python train.py --norm_place="pre" --positions="rope" --qk_norm=false --attn_scale=0.125 --init="uniform" --init_std_qkv=0.0375 --learning_rate=0.0043 --weight_decay=0.18 --warmup_steps=200 --train_tokens=129800000
Each number is 200 + 20 x the weight over its row's rms, rounded and kept within 0 to 999. Layers, rows and columns count from 0. The size before them is the row's rms in percent of the matrix's.

# layer 6 MLP down, 160x320, rms 0.0743, rows 105-148, columns 160-319
100,185,165,191,182,216,230,191,193,190,177,214,131,194,177,190,220,194,184,188,221,178,178,187,198,236,171,214,162,220,187,153,225,202,195,216,216,219,180,268,230,201,206,176,213,218,212,231,204,208,185,197,192,195,204,193,207,173,201,182,185,186,174,183,167,199,229,190,197,212,166,154,221,252,210,208,175,187,188,191,209,198,194,225,199,179,234,178,193,204,193,222,191,218,188,201,179,215,226,211,230,190,193,180,190,207,207,204,229,230,205,232,208,184,224,195,225,187,200,221,193,208,214,189,178,206,220,186,202,208,212,202,204,205,209,214,212,206,227,176,192,221,188,190,189,214,198,202,205,201,198,204,214,234,193,215,190,189,187,194,249
101,160,209,218,208,160,179,202,201,220,208,194,185,206,185,198,197,194,246,219,202,219,201,225,190,191,200,219,184,186,204,197,199,222,225,177,237,204,199,178,180,174,181,200,197,192,201,216,214,204,223,189,223,215,188,202,207,190,177,219,196,229,198,209,237,240,193,228,183,189,192,174,158,190,224,158,204,209,185,183,201,187,208,184,195,213,197,195,210,212,198,211,197,218,197,205,188,183,168,201,185,174,205,237,221,214,194,186,208,193,193,170,174,177,208,231,162,206,228,198,210,201,223,199,226,188,188,194,163,234,183,196,217,189,216,208,238,183,229,210,173,171,189,193,236,200,226,181,203,198,203,177,183,224,233,234,172,201,217,187,185
091,187,215,190,188,180,207,200,201,185,187,218,207,210,180,189,170,207,199,200,232,202,205,149,210,185,188,216,203,215,201,204,181,235,217,195,228,189,178,212,191,215,196,181,238,177,194,202,208,221,166,220,165,183,230,162,188,209,212,216,218,202,162,221,158,219,170,195,235,205,194,192,226,192,187,225,170,205,182,170,182,180,237,217,217,243,184,201,172,214,175,240,186,227,203,202,217,157,193,185,203,195,226,170,221,189,193,195,232,220,182,244,169,197,198,220,210,183,221,165,180,197,187,237,216,189,168,177,183,234,190,217,184,199,200,215,197,196,191,226,230,197,200,201,211,192,219,241,202,207,221,190,222,176,206,235,206,198,184,194,214
114,192,170,213,183,198,162,194,217,188,206,197,209,193,209,207,207,202,160,205,197,207,186,197,207,203,188,225,223,192,233,195,179,198,221,218,224,178,186,218,214,214,245,198,208,206,204,182,180,218,196,187,230,197,208,207,181,176,210,208,199,212,185,220,198,197,220,214,168,238,210,218,206,214,179,200,220,195,244,213,230,189,181,207,208,215,184,223,178,229,243,195,211,236,221,204,247,232,171,170,177,262,195,207,199,177,198,221,184,193,206,204,211,148,185,220,211,207,209,235,218,188,170,213,225,217,215,219,196,222,229,201,164,207,200,167,206,237,187,219,203,192,179,177,207,202,174,245,186,198,212,225,226,213,202,179,186,185,174,238,207
102,174,225,217,177,166,198,234,190,170,210,213,180,151,186,213,208,186,237,177,207,199,199,217,190,216,215,191,216,221,210,208,221,236,168,186,223,193,179,226,225,173,164,195,229,189,193,181,183,203,175,185,202,190,207,196,223,208,227,212,189,234,222,213,226,205,201,188,179,246,205,218,189,191,211,200,222,174,173,192,200,210,187,204,206,228,223,205,217,213,191,199,178,236,179,212,161,191,214,159,196,176,216,184,198,209,207,182,180,151,226,227,237,198,228,172,200,208,180,222,174,169,204,248,170,252,166,205,210,198,183,157,200,216,198,174,198,208,215,225,178,188,176,203,208,196,224,183,218,194,217,175,232,199,178,229,189,191,178,184,192
095,238,169,209,235,199,205,206,197,188,207,213,216,217,234,188,202,202,163,216,232,194,202,171,202,186,222,182,189,183,209,203,219,251,169,182,180,206,170,228,200,180,236,198,186,178,201,184,209,204,205,209,199,183,192,213,173,186,220,215,207,234,205,201,173,230,226,176,199,201,227,210,194,196,189,181,181,209,195,210,182,179,200,191,202,208,190,211,211,204,174,176,196,162,209,242,225,200,223,196,185,233,210,203,204,136,223,188,188,198,199,225,206,198,192,237,182,193,151,172,211,222,165,209,212,188,230,176,184,170,183,199,190,209,212,211,197,200,200,198,151,193,179,177,192,177,187,187,190,228,197,208,198,196,189,232,229,184,212,211,224
097,217,208,157,196,175,174,208,196,195,258,176,234,195,206,217,213,204,197,218,204,219,189,178,184,192,187,250,204,171,221,191,199,218,221,165,219,200,171,185,190,197,245,206,227,190,225,187,188,208,230,222,195,189,190,175,204,212,180,185,197,218,215,177,229,196,204,232,192,193,143,216,191,182,178,200,176,171,219,220,211,211,178,218,170,229,173,165,149,198,187,187,178,210,198,208,206,212,228,244,225,225,219,189,179,163,187,200,223,201,203,164,181,203,214,211,195,190,183,196,213,201,199,189,224,168,189,206,230,210,183,221,200,217,232,207,206,230,220,180,199,175,213,180,171,231,214,168,239,155,196,184,179,182,198,175,218,186,213,229,190
097,189,205,214,188,182,213,221,202,187,205,192,231,201,234,185,207,184,191,177,196,169,187,207,183,227,198,172,212,174,195,196,228,175,211,184,200,219,200,165,165,198,218,177,191,192,171,177,180,184,185,207,239,163,178,177,186,170,204,195,205,187,240,190,206,183,212,171,175,185,203,214,216,188,216,185,216,208,208,207,203,223,176,188,198,243,213,199,180,210,225,211,229,180,213,206,215,184,219,144,183,245,177,211,218,178,193,202,191,207,209,210,212,162,180,208,165,194,196,182,216,171,226,206,174,218,174,194,167,189,193,188,210,202,192,228,188,185,203,167,170,213,158,169,207,224,224,235,224,233,227,227,200,213,199,214,229,171,199,198,150
094,180,218,246,193,171,199,216,179,217,211,195,197,206,179,226,200,175,177,210,167,203,192,215,215,179,230,201,210,205,224,202,202,240,187,197,163,225,187,198,206,205,230,215,197,213,206,198,188,170,213,174,212,221,223,231,223,181,207,209,211,187,214,170,157,191,160,218,179,170,201,183,197,204,174,176,244,215,211,203,223,200,169,158,203,169,209,193,198,220,216,153,188,208,207,210,188,199,168,178,160,207,233,200,196,251,205,190,239,189,180,214,206,201,181,237,209,196,208,163,197,188,211,169,247,219,178,185,222,179,221,198,226,191,199,213,234,234,199,191,164,220,217,173,199,203,179,157,209,223,171,190,193,209,189,195,186,238,180,181,192
098,202,184,195,189,239,183,199,233,234,199,241,195,201,237,247,224,225,182,189,198,182,222,198,220,184,228,204,212,175,171,160,219,232,187,194,180,211,213,195,178,177,235,185,206,189,165,204,191,226,193,201,163,202,196,190,199,187,185,187,179,240,230,208,217,170,173,188,158,229,161,216,193,181,203,200,199,201,188,201,216,208,198,200,247,221,194,209,202,228,199,210,213,200,207,173,201,185,140,161,203,175,225,181,197,165,209,221,187,206,189,179,214,209,230,178,219,206,221,186,206,234,227,212,224,197,199,220,212,171,160,206,220,202,206,211,204,181,190,198,233,179,230,200,177,196,197,208,197,145,166,201,175,189,210,203,222,225,210,201,175
097,198,177,202,242,216,181,196,154,220,203,155,181,221,191,203,215,189,225,173,181,210,199,180,188,208,197,186,205,214,212,200,195,197,198,220,200,229,179,200,177,210,208,227,231,209,209,218,212,203,234,220,236,191,203,175,203,182,185,200,203,200,203,214,219,211,189,199,183,164,171,188,208,220,178,174,197,175,250,225,225,192,223,197,246,238,193,200,206,180,203,215,190,222,191,221,204,191,216,220,201,200,241,199,169,213,200,226,192,209,194,216,174,229,203,220,218,202,208,152,218,178,195,215,189,192,183,202,189,178,197,205,193,217,247,194,211,196,227,186,218,225,179,204,196,221,199,237,203,204,202,222,187,218,150,200,211,166,207,219,218
098,206,151,227,234,182,208,183,178,221,230,201,209,196,229,165,211,235,184,178,186,235,197,206,202,197,210,229,193,215,189,192,197,162,208,225,200,182,229,199,202,212,193,188,215,213,173,231,205,218,200,194,203,180,178,220,168,195,215,204,171,214,213,182,225,207,160,193,192,219,187,191,209,198,180,159,230,173,174,200,205,182,137,198,191,205,245,183,201,164,253,180,210,220,184,215,180,235,188,183,171,211,193,179,237,208,201,187,206,186,187,167,183,221,217,200,222,206,186,227,197,187,228,188,207,212,188,191,240,209,215,228,196,213,175,157,212,231,187,205,234,210,167,184,190,227,220,183,223,182,196,184,200,208,214,218,203,169,217,197,233
099,211,226,214,198,206,205,175,194,201,219,225,175,221,215,177,205,199,164,196,174,203,194,208,219,211,224,193,194,202,225,215,253,241,180,194,211,242,178,169,188,190,205,179,190,200,194,195,217,217,200,179,188,241,197,215,163,212,186,205,195,195,219,227,225,210,170,195,196,170,193,178,215,196,184,207,227,259,186,236,207,215,156,196,188,183,244,214,200,186,216,186,200,184,219,214,216,209,172,193,207,187,219,196,233,219,188,184,219,173,216,213,207,219,203,202,197,227,211,198,211,155,242,222,212,208,194,161,179,197,206,203,188,227,217,184,206,197,228,207,214,195,241,193,224,151,175,189,194,195,235,235,215,208,218,243,208,218,219,191,249
093,217,194,201,243,227,221,210,217,199,194,208,206,168,200,210,203,188,214,186,174,193,240,201,200,207,176,189,216,214,202,174,157,186,203,205,229,216,216,186,232,187,182,187,188,197,190,188,211,189,206,193,195,196,217,213,188,233,177,184,171,173,198,192,174,224,210,193,198,203,200,177,188,187,210,208,227,209,224,197,207,216,200,254,218,188,208,162,182,196,183,188,193,181,172,191,178,186,189,162,202,184,236,192,220,243,237,238,202,171,219,212,163,180,209,209,150,207,191,225,199,207,176,219,181,236,219,202,221,188,163,232,201,202,211,228,214,207,227,177,225,193,195,176,192,227,175,196,218,217,190,135,203,204,191,189,190,217,201,211,176
094,198,193,184,216,166,206,166,232,195,245,224,215,193,204,157,204,233,182,229,212,178,193,179,222,189,217,198,193,212,179,199,210,224,166,185,236,231,250,204,192,215,225,216,197,195,195,181,209,216,217,148,176,212,194,220,196,202,198,222,200,217,182,237,186,212,184,167,189,216,194,226,211,152,198,196,213,206,231,216,191,226,209,224,221,205,189,200,233,196,204,199,211,183,198,233,193,191,197,201,225,211,222,198,226,180,210,221,198,190,204,198,241,257,186,211,192,211,185,194,204,197,201,203,160,193,221,190,205,218,172,244,226,244,172,161,203,223,217,193,223,194,215,179,222,183,235,223,206,182,213,208,170,213,212,147,194,201,166,198,201
095,211,189,178,216,207,179,208,175,201,232,229,182,238,176,168,181,202,175,222,198,226,203,208,222,228,208,202,198,163,218,146,205,174,194,180,178,201,208,182,197,165,170,223,166,172,253,182,199,160,204,209,181,165,181,201,205,231,240,208,177,201,152,199,184,187,145,232,202,205,187,197,203,192,174,182,232,201,211,208,170,227,189,200,224,181,175,181,175,194,207,169,171,203,198,207,213,168,211,214,188,161,190,177,200,225,220,192,200,189,222,209,192,171,206,170,239,230,231,198,171,199,195,209,232,199,202,199,197,196,201,189,227,199,196,195,209,196,211,210,163,193,178,216,190,213,188,195,224,180,210,221,210,233,217,224,221,193,197,164,195
100,199,185,200,210,216,190,186,201,182,199,229,210,213,196,172,215,179,171,199,195,195,186,175,178,201,186,168,171,203,183,191,195,219,200,204,191,186,205,203,207,209,223,198,212,220,227,187,219,218,220,212,226,208,213,214,240,202,178,205,191,206,222,265,167,232,186,198,207,193,180,174,228,227,175,183,208,190,212,211,177,221,209,199,229,177,207,190,197,202,197,180,169,162,192,208,201,223,212,192,214,208,211,192,181,211,216,210,209,199,248,226,187,241,228,236,168,235,171,210,219,200,202,207,204,170,194,181,224,224,201,211,191,182,187,203,193,212,208,236,199,220,195,184,194,178,171,155,205,207,211,204,236,177,188,207,188,189,213,192,218
100,204,214,215,233,204,198,178,168,207,195,231,204,177,206,188,202,191,222,201,191,173,186,217,204,249,180,202,211,204,192,181,191,230,223,235,196,184,214,224,184,189,200,213,229,184,189,190,173,203,191,198,184,198,171,148,224,254,205,209,193,227,230,183,206,218,178,168,223,190,156,152,217,192,223,201,173,205,178,175,199,214,185,245,242,193,147,197,219,207,220,188,225,228,181,197,232,214,186,188,203,189,207,169,208,163,218,223,234,214,223,229,165,201,174,218,208,194,193,229,201,186,202,147,209,220,222,192,186,210,211,203,215,198,174,211,213,209,209,162,180,198,189,211,199,204,195,170,191,178,202,190,229,204,230,203,211,206,198,218,180
095,206,219,222,205,205,222,197,230,204,211,190,197,194,175,185,202,208,182,159,188,202,203,200,248,252,176,200,210,216,198,168,192,170,184,195,219,189,220,193,205,241,175,218,192,214,192,212,236,176,174,183,188,163,205,202,181,227,170,210,206,206,234,209,202,205,179,183,197,201,160,279,225,185,221,207,177,219,174,159,201,209,162,201,170,202,196,213,219,205,208,217,223,188,208,208,178,220,163,180,218,179,206,193,210,192,250,215,180,195,168,175,177,198,206,182,184,218,183,164,181,227,211,206,236,183,219,190,213,190,173,221,207,212,227,182,194,204,217,201,187,205,195,175,228,197,206,236,186,194,222,187,237,182,184,182,187,203,182,217,203
101,201,202,201,196,194,183,199,187,222,212,207,217,182,202,194,207,178,215,184,154,187,217,202,215,182,230,169,218,217,224,170,233,156,169,193,249,206,212,238,213,233,242,187,209,196,210,170,237,198,196,222,225,208,210,173,215,192,204,204,177,201,201,210,195,200,206,206,217,233,181,211,204,184,207,187,212,212,198,185,193,210,152,199,207,205,213,196,191,205,212,175,194,216,189,186,242,202,217,198,192,174,224,178,209,184,208,213,199,200,201,199,238,180,172,213,188,236,219,198,221,163,226,203,189,218,194,236,186,201,198,195,216,178,186,194,212,214,169,183,214,172,209,199,210,180,186,223,177,169,223,208,208,213,172,215,209,175,211,213,196
095,220,214,195,240,195,196,184,173,227,239,176,222,225,192,172,188,215,208,153,208,183,198,208,206,183,222,219,188,207,177,203,205,199,211,177,205,203,199,191,194,207,196,160,223,182,241,211,224,209,189,188,185,229,210,195,188,196,205,208,190,222,168,185,192,236,192,216,178,188,210,187,213,205,192,207,180,214,211,239,197,200,215,184,186,204,228,211,181,184,227,209,198,186,199,209,208,198,189,240,166,240,164,195,203,184,199,203,167,232,195,207,212,228,206,198,200,221,226,216,226,212,186,213,247,202,181,163,222,215,229,224,188,217,170,199,204,182,186,188,229,174,201,188,190,237,200,196,231,214,218,193,193,191,223,185,221,199,174,230,183
119,209,196,183,174,222,202,229,200,151,185,210,214,207,203,179,212,235,197,192,222,226,202,169,198,182,219,186,215,151,196,192,205,183,190,176,146,200,184,225,206,233,209,199,209,187,191,189,173,187,189,214,184,170,187,203,181,182,205,190,218,205,226,171,238,188,205,203,189,202,175,177,174,188,216,185,213,204,200,175,219,200,210,161,202,237,162,165,197,204,159,225,204,181,224,178,224,219,207,137,216,222,201,160,229,182,213,193,198,253,209,216,203,199,221,199,210,186,205,168,215,195,174,205,199,224,198,161,221,212,219,221,221,212,228,257,198,217,199,197,218,200,187,204,153,189,220,171,205,199,213,222,210,216,221,184,218,177,233,141,231
094,179,213,155,205,181,176,184,214,215,223,212,219,207,214,173,156,192,194,196,227,213,231,189,207,199,211,175,194,210,205,180,188,196,212,173,207,189,213,177,206,191,216,200,199,177,195,170,189,192,192,227,226,217,213,183,190,175,185,208,234,200,196,221,212,200,210,240,229,210,203,211,228,177,216,159,181,211,193,234,224,214,180,202,187,172,182,186,178,173,189,159,200,191,193,178,227,212,189,190,188,172,204,205,215,166,196,210,190,182,191,215,206,174,166,200,184,190,183,186,211,170,224,204,196,228,198,217,189,179,221,203,212,232,183,194,202,182,183,193,179,183,243,193,206,191,203,172,219,184,159,205,237,165,179,176,209,206,211,205,210
103,202,199,233,203,198,215,194,220,204,247,188,171,165,229,211,179,231,211,204,202,204,202,196,190,200,202,181,205,199,202,206,242,215,173,200,172,188,221,182,191,237,185,195,178,174,204,229,180,144,220,178,208,212,157,224,218,210,200,209,197,198,216,168,187,191,160,201,169,214,219,207,196,198,216,166,210,156,200,207,194,179,207,204,243,188,199,190,223,181,235,200,193,207,227,199,208,181,183,199,217,191,194,160,197,222,209,201,183,238,218,170,237,198,173,198,213,212,222,205,218,209,215,185,264,192,210,194,184,190,172,179,190,205,207,198,196,209,173,166,186,205,191,187,231,207,199,220,220,194,206,230,199,208,194,162,204,159,216,195,219
114,190,206,222,190,203,227,196,213,187,174,205,206,217,199,237,248,182,209,214,183,214,213,187,193,177,190,184,182,209,187,202,228,175,210,193,198,213,183,198,199,209,180,185,173,214,234,189,193,196,208,223,181,195,196,176,207,163,161,175,184,197,195,207,229,196,214,190,226,167,175,207,199,178,182,201,202,208,188,177,215,224,198,197,180,183,197,206,189,210,218,188,172,216,178,205,161,202,222,217,221,217,183,187,204,216,188,210,201,206,243,214,220,204,214,187,230,195,207,199,211,168,206,212,191,202,204,206,174,182,170,191,207,231,215,186,162,187,194,191,197,222,156,201,196,205,221,159,219,173,204,195,209,184,206,202,190,208,212,199,218
093,163,198,206,191,208,192,231,211,182,195,204,209,200,205,215,216,208,238,181,174,188,219,241,200,187,206,223,166,159,199,189,205,226,198,206,198,203,199,184,201,166,216,177,202,250,183,170,200,198,192,205,232,221,224,224,180,182,155,176,183,176,199,202,180,185,177,197,177,189,233,224,189,198,218,208,194,174,189,184,186,205,181,162,195,228,193,189,199,184,231,222,193,191,201,153,183,209,209,176,210,200,171,233,205,162,183,183,180,179,184,210,181,240,225,222,200,220,145,187,203,192,205,180,188,204,228,211,225,222,224,196,202,197,215,208,228,204,179,167,232,194,256,208,187,213,193,224,211,214,208,215,216,232,247,196,207,194,179,212,188
100,192,207,222,200,191,191,209,203,185,235,194,220,218,210,186,192,191,219,200,192,216,176,189,196,220,184,198,227,179,179,200,190,211,197,202,205,179,219,196,189,211,167,192,234,222,257,211,182,186,216,192,206,173,205,194,222,212,222,209,192,191,203,180,176,248,179,233,189,183,226,229,189,195,188,236,225,227,216,167,179,183,212,211,165,190,198,198,227,201,215,185,174,189,194,193,188,214,175,188,191,207,206,226,170,168,198,164,233,215,206,198,191,176,204,222,216,227,196,188,231,212,185,187,164,195,184,180,244,175,214,248,176,215,236,228,226,191,217,224,197,216,159,197,186,220,189,190,215,207,211,190,187,190,184,214,206,192,165,179,196
105,197,205,194,229,226,225,199,223,233,200,193,206,214,194,229,194,202,187,192,195,194,186,189,177,212,198,193,195,187,176,201,185,227,262,203,223,203,218,218,163,192,201,191,202,171,235,248,204,179,153,223,209,230,226,192,227,230,223,206,200,173,224,233,205,217,174,224,204,190,194,192,214,225,219,203,169,182,167,192,190,193,219,187,190,192,235,196,208,215,208,229,174,168,178,191,210,198,214,177,227,239,190,184,206,201,211,179,229,151,208,180,204,171,226,225,211,206,199,150,224,199,206,229,170,235,150,199,215,217,196,206,198,225,227,170,214,224,182,194,221,198,178,207,193,193,206,174,179,183,206,192,194,207,191,198,195,192,192,193,173
112,189,210,209,199,163,204,212,206,194,191,222,207,191,217,230,207,210,201,191,186,207,175,183,185,183,200,201,178,201,231,214,177,166,180,167,200,164,184,210,182,199,206,216,195,223,194,187,214,199,166,158,198,211,201,202,207,208,220,227,222,139,210,211,193,181,208,196,219,188,187,241,222,196,197,165,205,224,217,189,189,207,195,206,182,223,174,203,188,189,212,203,178,221,195,200,153,178,192,204,201,202,231,216,209,203,195,195,176,218,214,194,151,186,214,220,163,190,220,187,200,212,216,173,211,218,210,199,186,204,202,205,199,206,195,230,199,203,205,213,222,182,196,229,171,212,230,175,176,184,247,179,166,182,184,223,180,207,206,200,186
095,235,203,213,206,197,180,200,189,173,209,246,222,245,163,209,224,199,208,216,216,191,202,217,208,208,205,195,211,198,160,168,202,199,191,219,199,195,234,224,222,178,210,206,203,170,187,165,214,200,235,223,208,225,217,190,201,227,240,192,222,217,187,246,213,187,216,205,216,198,217,165,208,205,205,166,195,197,184,194,169,181,191,184,237,161,159,198,193,192,212,199,190,205,200,230,247,203,210,200,173,224,208,189,183,197,214,215,248,199,194,177,204,203,209,208,188,226,197,203,187,203,197,201,226,207,168,229,194,234,216,265,179,195,165,212,197,186,209,191,196,192,174,192,233,154,216,179,231,207,190,248,183,183,222,181,222,241,217,238,194
093,211,210,221,210,209,230,196,189,183,213,163,226,202,196,255,165,187,205,218,195,187,190,203,158,199,207,229,208,218,172,185,228,198,198,210,200,201,215,214,218,209,227,205,195,195,171,184,187,164,194,196,218,200,215,199,219,227,185,171,206,191,219,169,211,226,205,219,184,191,196,164,204,189,178,205,218,183,209,218,235,185,199,217,190,193,169,183,220,232,201,169,197,170,216,197,204,218,185,210,196,198,194,185,179,235,205,166,178,185,196,195,212,171,218,199,214,180,204,186,173,162,172,219,240,146,219,189,192,214,193,181,224,199,204,205,198,204,163,212,202,209,215,168,205,196,182,193,211,233,242,220,137,212,227,207,210,228,231,173,204
097,189,164,204,213,182,202,192,202,198,169,202,201,208,210,187,236,222,181,186,169,223,245,210,146,206,176,190,200,198,184,239,235,172,200,196,181,193,179,195,182,213,172,182,187,173,183,185,230,212,210,191,203,222,209,198,213,204,184,205,187,204,225,149,177,165,183,199,183,183,208,225,201,204,222,174,161,208,208,202,216,245,181,212,218,189,202,188,221,233,240,207,227,212,183,210,207,191,180,192,228,197,210,165,191,219,239,192,196,202,207,199,186,189,201,244,198,222,221,222,194,217,201,217,193,179,205,205,229,189,196,195,197,187,187,187,200,225,207,200,238,210,204,181,164,197,197,193,227,161,216,175,203,193,201,214,215,181,215,202,187
101,211,183,168,246,196,197,227,235,182,214,199,187,189,159,221,218,193,195,206,187,178,190,200,211,200,199,215,189,192,217,212,198,188,199,180,209,187,237,226,220,195,194,193,205,210,170,188,186,214,182,192,195,212,210,200,197,198,226,190,202,204,187,157,193,200,194,222,200,193,229,193,219,191,208,191,209,240,192,233,243,178,203,176,225,225,183,193,216,229,208,184,184,161,185,226,193,230,215,208,177,212,189,205,190,176,204,191,229,220,250,229,216,234,175,205,239,209,193,211,195,196,211,190,196,162,160,205,205,182,194,212,157,189,223,204,228,190,210,199,189,211,180,204,220,198,153,173,213,198,177,196,223,217,196,260,196,226,228,180,189
102,173,195,201,252,203,208,231,228,206,183,195,210,222,176,195,197,198,175,180,187,191,190,189,178,219,191,175,210,208,209,210,198,199,192,221,196,211,200,194,159,255,215,225,199,210,181,196,218,258,232,217,202,206,209,177,187,173,218,218,170,204,188,154,201,168,211,207,195,200,227,215,193,213,209,177,191,181,173,172,165,181,225,195,172,208,191,208,165,187,188,178,214,195,240,209,202,193,226,200,166,197,197,186,201,202,229,174,215,202,210,231,221,207,194,181,185,205,187,206,201,144,165,224,211,213,234,237,218,205,207,197,213,174,182,201,203,186,207,229,200,182,162,191,190,210,202,207,195,183,193,198,218,160,190,251,226,176,212,237,178
095,199,147,213,220,202,208,214,217,190,184,202,189,204,198,170,185,155,225,210,185,221,173,238,219,225,162,221,183,230,220,190,196,188,185,202,211,202,181,150,198,196,227,195,167,201,196,193,209,162,179,227,197,231,214,172,264,210,200,195,185,222,173,228,146,174,197,191,232,159,207,207,186,217,179,178,245,181,222,220,205,166,191,188,214,173,169,216,208,235,210,205,216,214,197,199,189,157,185,196,204,189,223,199,177,196,221,206,163,199,222,224,254,179,223,192,196,202,213,206,225,200,183,241,198,180,191,221,190,176,187,177,199,210,233,221,186,213,194,233,200,172,196,175,193,204,221,226,192,175,222,191,189,206,208,198,203,167,229,199,211
105,205,222,192,203,176,264,191,229,177,209,204,181,207,179,185,252,208,206,203,224,184,212,225,194,176,190,224,172,214,193,215,216,198,182,207,213,246,178,176,213,200,223,190,176,230,177,160,221,212,217,179,169,174,213,183,227,181,189,242,197,195,196,195,186,183,190,138,215,186,172,194,183,193,220,170,213,207,218,217,168,181,208,209,188,204,161,202,197,213,196,201,175,193,231,196,188,223,194,182,219,172,185,223,221,200,241,197,211,175,224,212,227,227,205,196,174,200,210,249,186,195,165,188,224,157,193,198,201,246,217,219,203,229,174,220,185,220,180,213,190,150,228,190,179,195,210,185,195,230,224,208,201,194,202,174,216,180,192,225,205
093,185,184,200,183,204,180,194,170,203,230,202,194,193,191,180,185,197,188,192,192,206,191,187,175,190,199,195,214,205,217,219,158,220,177,221,204,209,219,212,179,217,200,205,188,217,251,228,214,194,200,180,206,204,212,191,205,179,181,181,234,219,237,199,192,212,197,192,206,221,213,206,239,204,193,206,198,206,214,228,225,239,165,202,179,200,205,162,194,194,207,198,198,243,217,174,240,238,197,188,171,222,191,208,225,185,199,227,219,202,165,216,183,184,195,217,188,207,223,182,200,189,175,225,189,185,230,190,249,223,181,163,215,205,196,175,207,228,179,214,220,220,204,176,157,202,185,234,159,236,203,188,176,184,173,160,198,203,191,209,181
095,177,193,220,201,237,207,191,217,218,197,189,196,182,209,207,198,201,210,186,192,200,229,218,192,216,242,222,186,219,197,187,217,234,229,206,239,206,203,217,183,199,186,193,208,182,226,213,138,202,242,189,171,204,228,192,198,207,209,220,208,200,189,227,153,177,215,196,176,168,199,208,209,182,213,223,185,209,197,206,200,183,160,149,183,179,204,188,228,219,222,198,214,188,221,183,191,223,224,181,173,199,201,214,228,185,179,169,155,222,194,181,163,195,223,241,186,204,197,207,199,207,162,226,201,207,191,167,227,203,159,189,222,172,201,181,222,228,218,214,195,223,207,221,213,201,200,241,192,235,163,213,205,221,197,189,178,219,192,219,162
096,222,226,217,148,211,197,215,191,207,198,207,206,225,182,175,191,213,212,182,209,192,208,204,194,197,212,241,200,199,211,215,212,188,219,167,206,153,192,202,244,192,205,222,225,190,206,221,201,229,224,212,195,214,194,225,224,178,193,237,188,208,199,241,221,219,196,203,195,213,203,221,208,184,198,176,199,193,243,215,230,175,187,188,210,196,186,184,182,208,177,182,195,205,267,205,199,194,211,236,169,211,217,229,207,174,190,193,224,185,201,201,192,219,216,221,187,191,189,158,199,193,167,214,198,175,195,149,217,195,209,191,207,168,210,173,173,218,198,207,156,220,237,236,200,196,190,211,143,207,241,181,205,208,218,172,203,208,188,193,227
107,168,178,208,217,175,210,162,189,227,186,214,235,189,209,176,199,230,181,246,201,230,204,217,222,185,226,203,220,232,238,208,197,166,195,194,210,196,221,243,183,206,154,203,190,220,196,219,192,194,226,192,233,193,172,204,191,218,238,186,240,204,222,156,206,209,210,259,201,194,206,210,188,194,190,195,198,194,181,170,156,216,190,213,202,174,229,187,213,202,205,195,213,209,188,222,210,188,204,191,218,241,211,193,215,189,217,209,211,168,184,149,183,185,236,212,208,207,224,173,191,203,222,194,207,242,196,171,210,196,177,174,209,198,236,180,198,202,197,203,184,218,171,169,183,181,220,212,209,201,190,200,174,210,199,211,196,181,171,199,195
104,202,169,233,216,200,195,217,165,221,202,181,228,180,172,207,196,231,171,219,200,168,200,179,180,216,207,188,174,194,167,203,220,201,192,220,207,190,195,203,179,208,209,176,168,185,179,211,197,250,199,178,235,216,210,173,198,172,166,212,211,220,231,197,214,189,169,215,170,211,195,189,178,167,223,185,206,214,237,210,192,218,177,210,196,185,207,182,185,228,223,221,182,230,218,160,200,211,199,226,200,192,199,186,179,195,199,173,204,243,216,189,214,194,184,223,231,231,204,180,217,188,220,209,225,196,217,196,185,214,216,197,214,209,208,211,198,187,195,200,216,217,213,184,188,192,171,219,203,223,203,215,249,224,194,171,207,210,167,210,198
092,204,167,200,200,155,186,212,219,195,200,208,212,224,203,212,197,184,174,229,216,197,213,167,201,196,185,185,206,186,198,226,193,231,200,193,192,229,250,210,184,183,220,189,229,182,195,210,176,208,189,187,186,216,207,197,222,182,179,202,207,199,187,211,203,196,250,226,191,176,189,246,172,243,227,188,179,192,178,185,230,212,200,195,180,213,205,197,134,217,194,187,193,225,187,218,210,225,182,185,205,209,238,221,210,234,175,181,176,217,204,196,180,205,219,197,173,187,234,203,216,181,156,205,190,199,141,190,164,216,206,189,208,179,195,179,190,218,187,184,185,233,248,228,200,189,201,212,201,208,188,183,198,196,178,197,183,222,172,218,216
102,194,200,223,182,173,215,193,175,225,209,188,186,243,196,205,199,200,233,211,160,205,190,147,192,253,199,181,186,219,198,159,204,158,199,165,193,212,199,188,187,184,185,180,205,202,205,226,225,205,203,178,173,196,171,222,172,173,172,206,210,190,186,210,203,204,184,216,175,191,202,179,190,225,157,204,173,188,201,211,233,192,231,210,221,211,219,192,236,197,209,213,195,187,253,214,158,188,180,159,219,210,231,183,222,233,235,205,186,212,232,177,206,224,202,200,199,175,196,190,206,168,213,224,201,154,188,177,211,177,207,210,207,193,185,193,189,216,182,200,199,227,203,253,192,194,213,219,173,205,187,187,207,226,190,214,227,174,190,175,215
092,213,186,202,213,226,222,207,192,185,199,228,250,238,219,197,188,187,187,210,183,163,196,182,174,188,188,226,201,197,202,195,238,216,217,194,167,216,163,211,208,162,196,183,177,230,184,219,247,220,207,208,194,216,219,165,196,188,199,173,199,192,189,191,200,210,215,229,218,208,154,195,189,193,209,248,177,174,180,196,178,213,203,197,208,169,219,166,243,224,174,210,206,165,215,197,220,162,214,178,185,182,236,214,212,206,248,220,181,193,196,216,187,205,220,198,231,186,199,164,171,205,194,196,171,207,168,202,200,221,196,218,192,206,203,204,203,205,220,200,196,189,221,212,189,175,201,229,189,184,205,180,176,179,221,228,235,216,246,227,139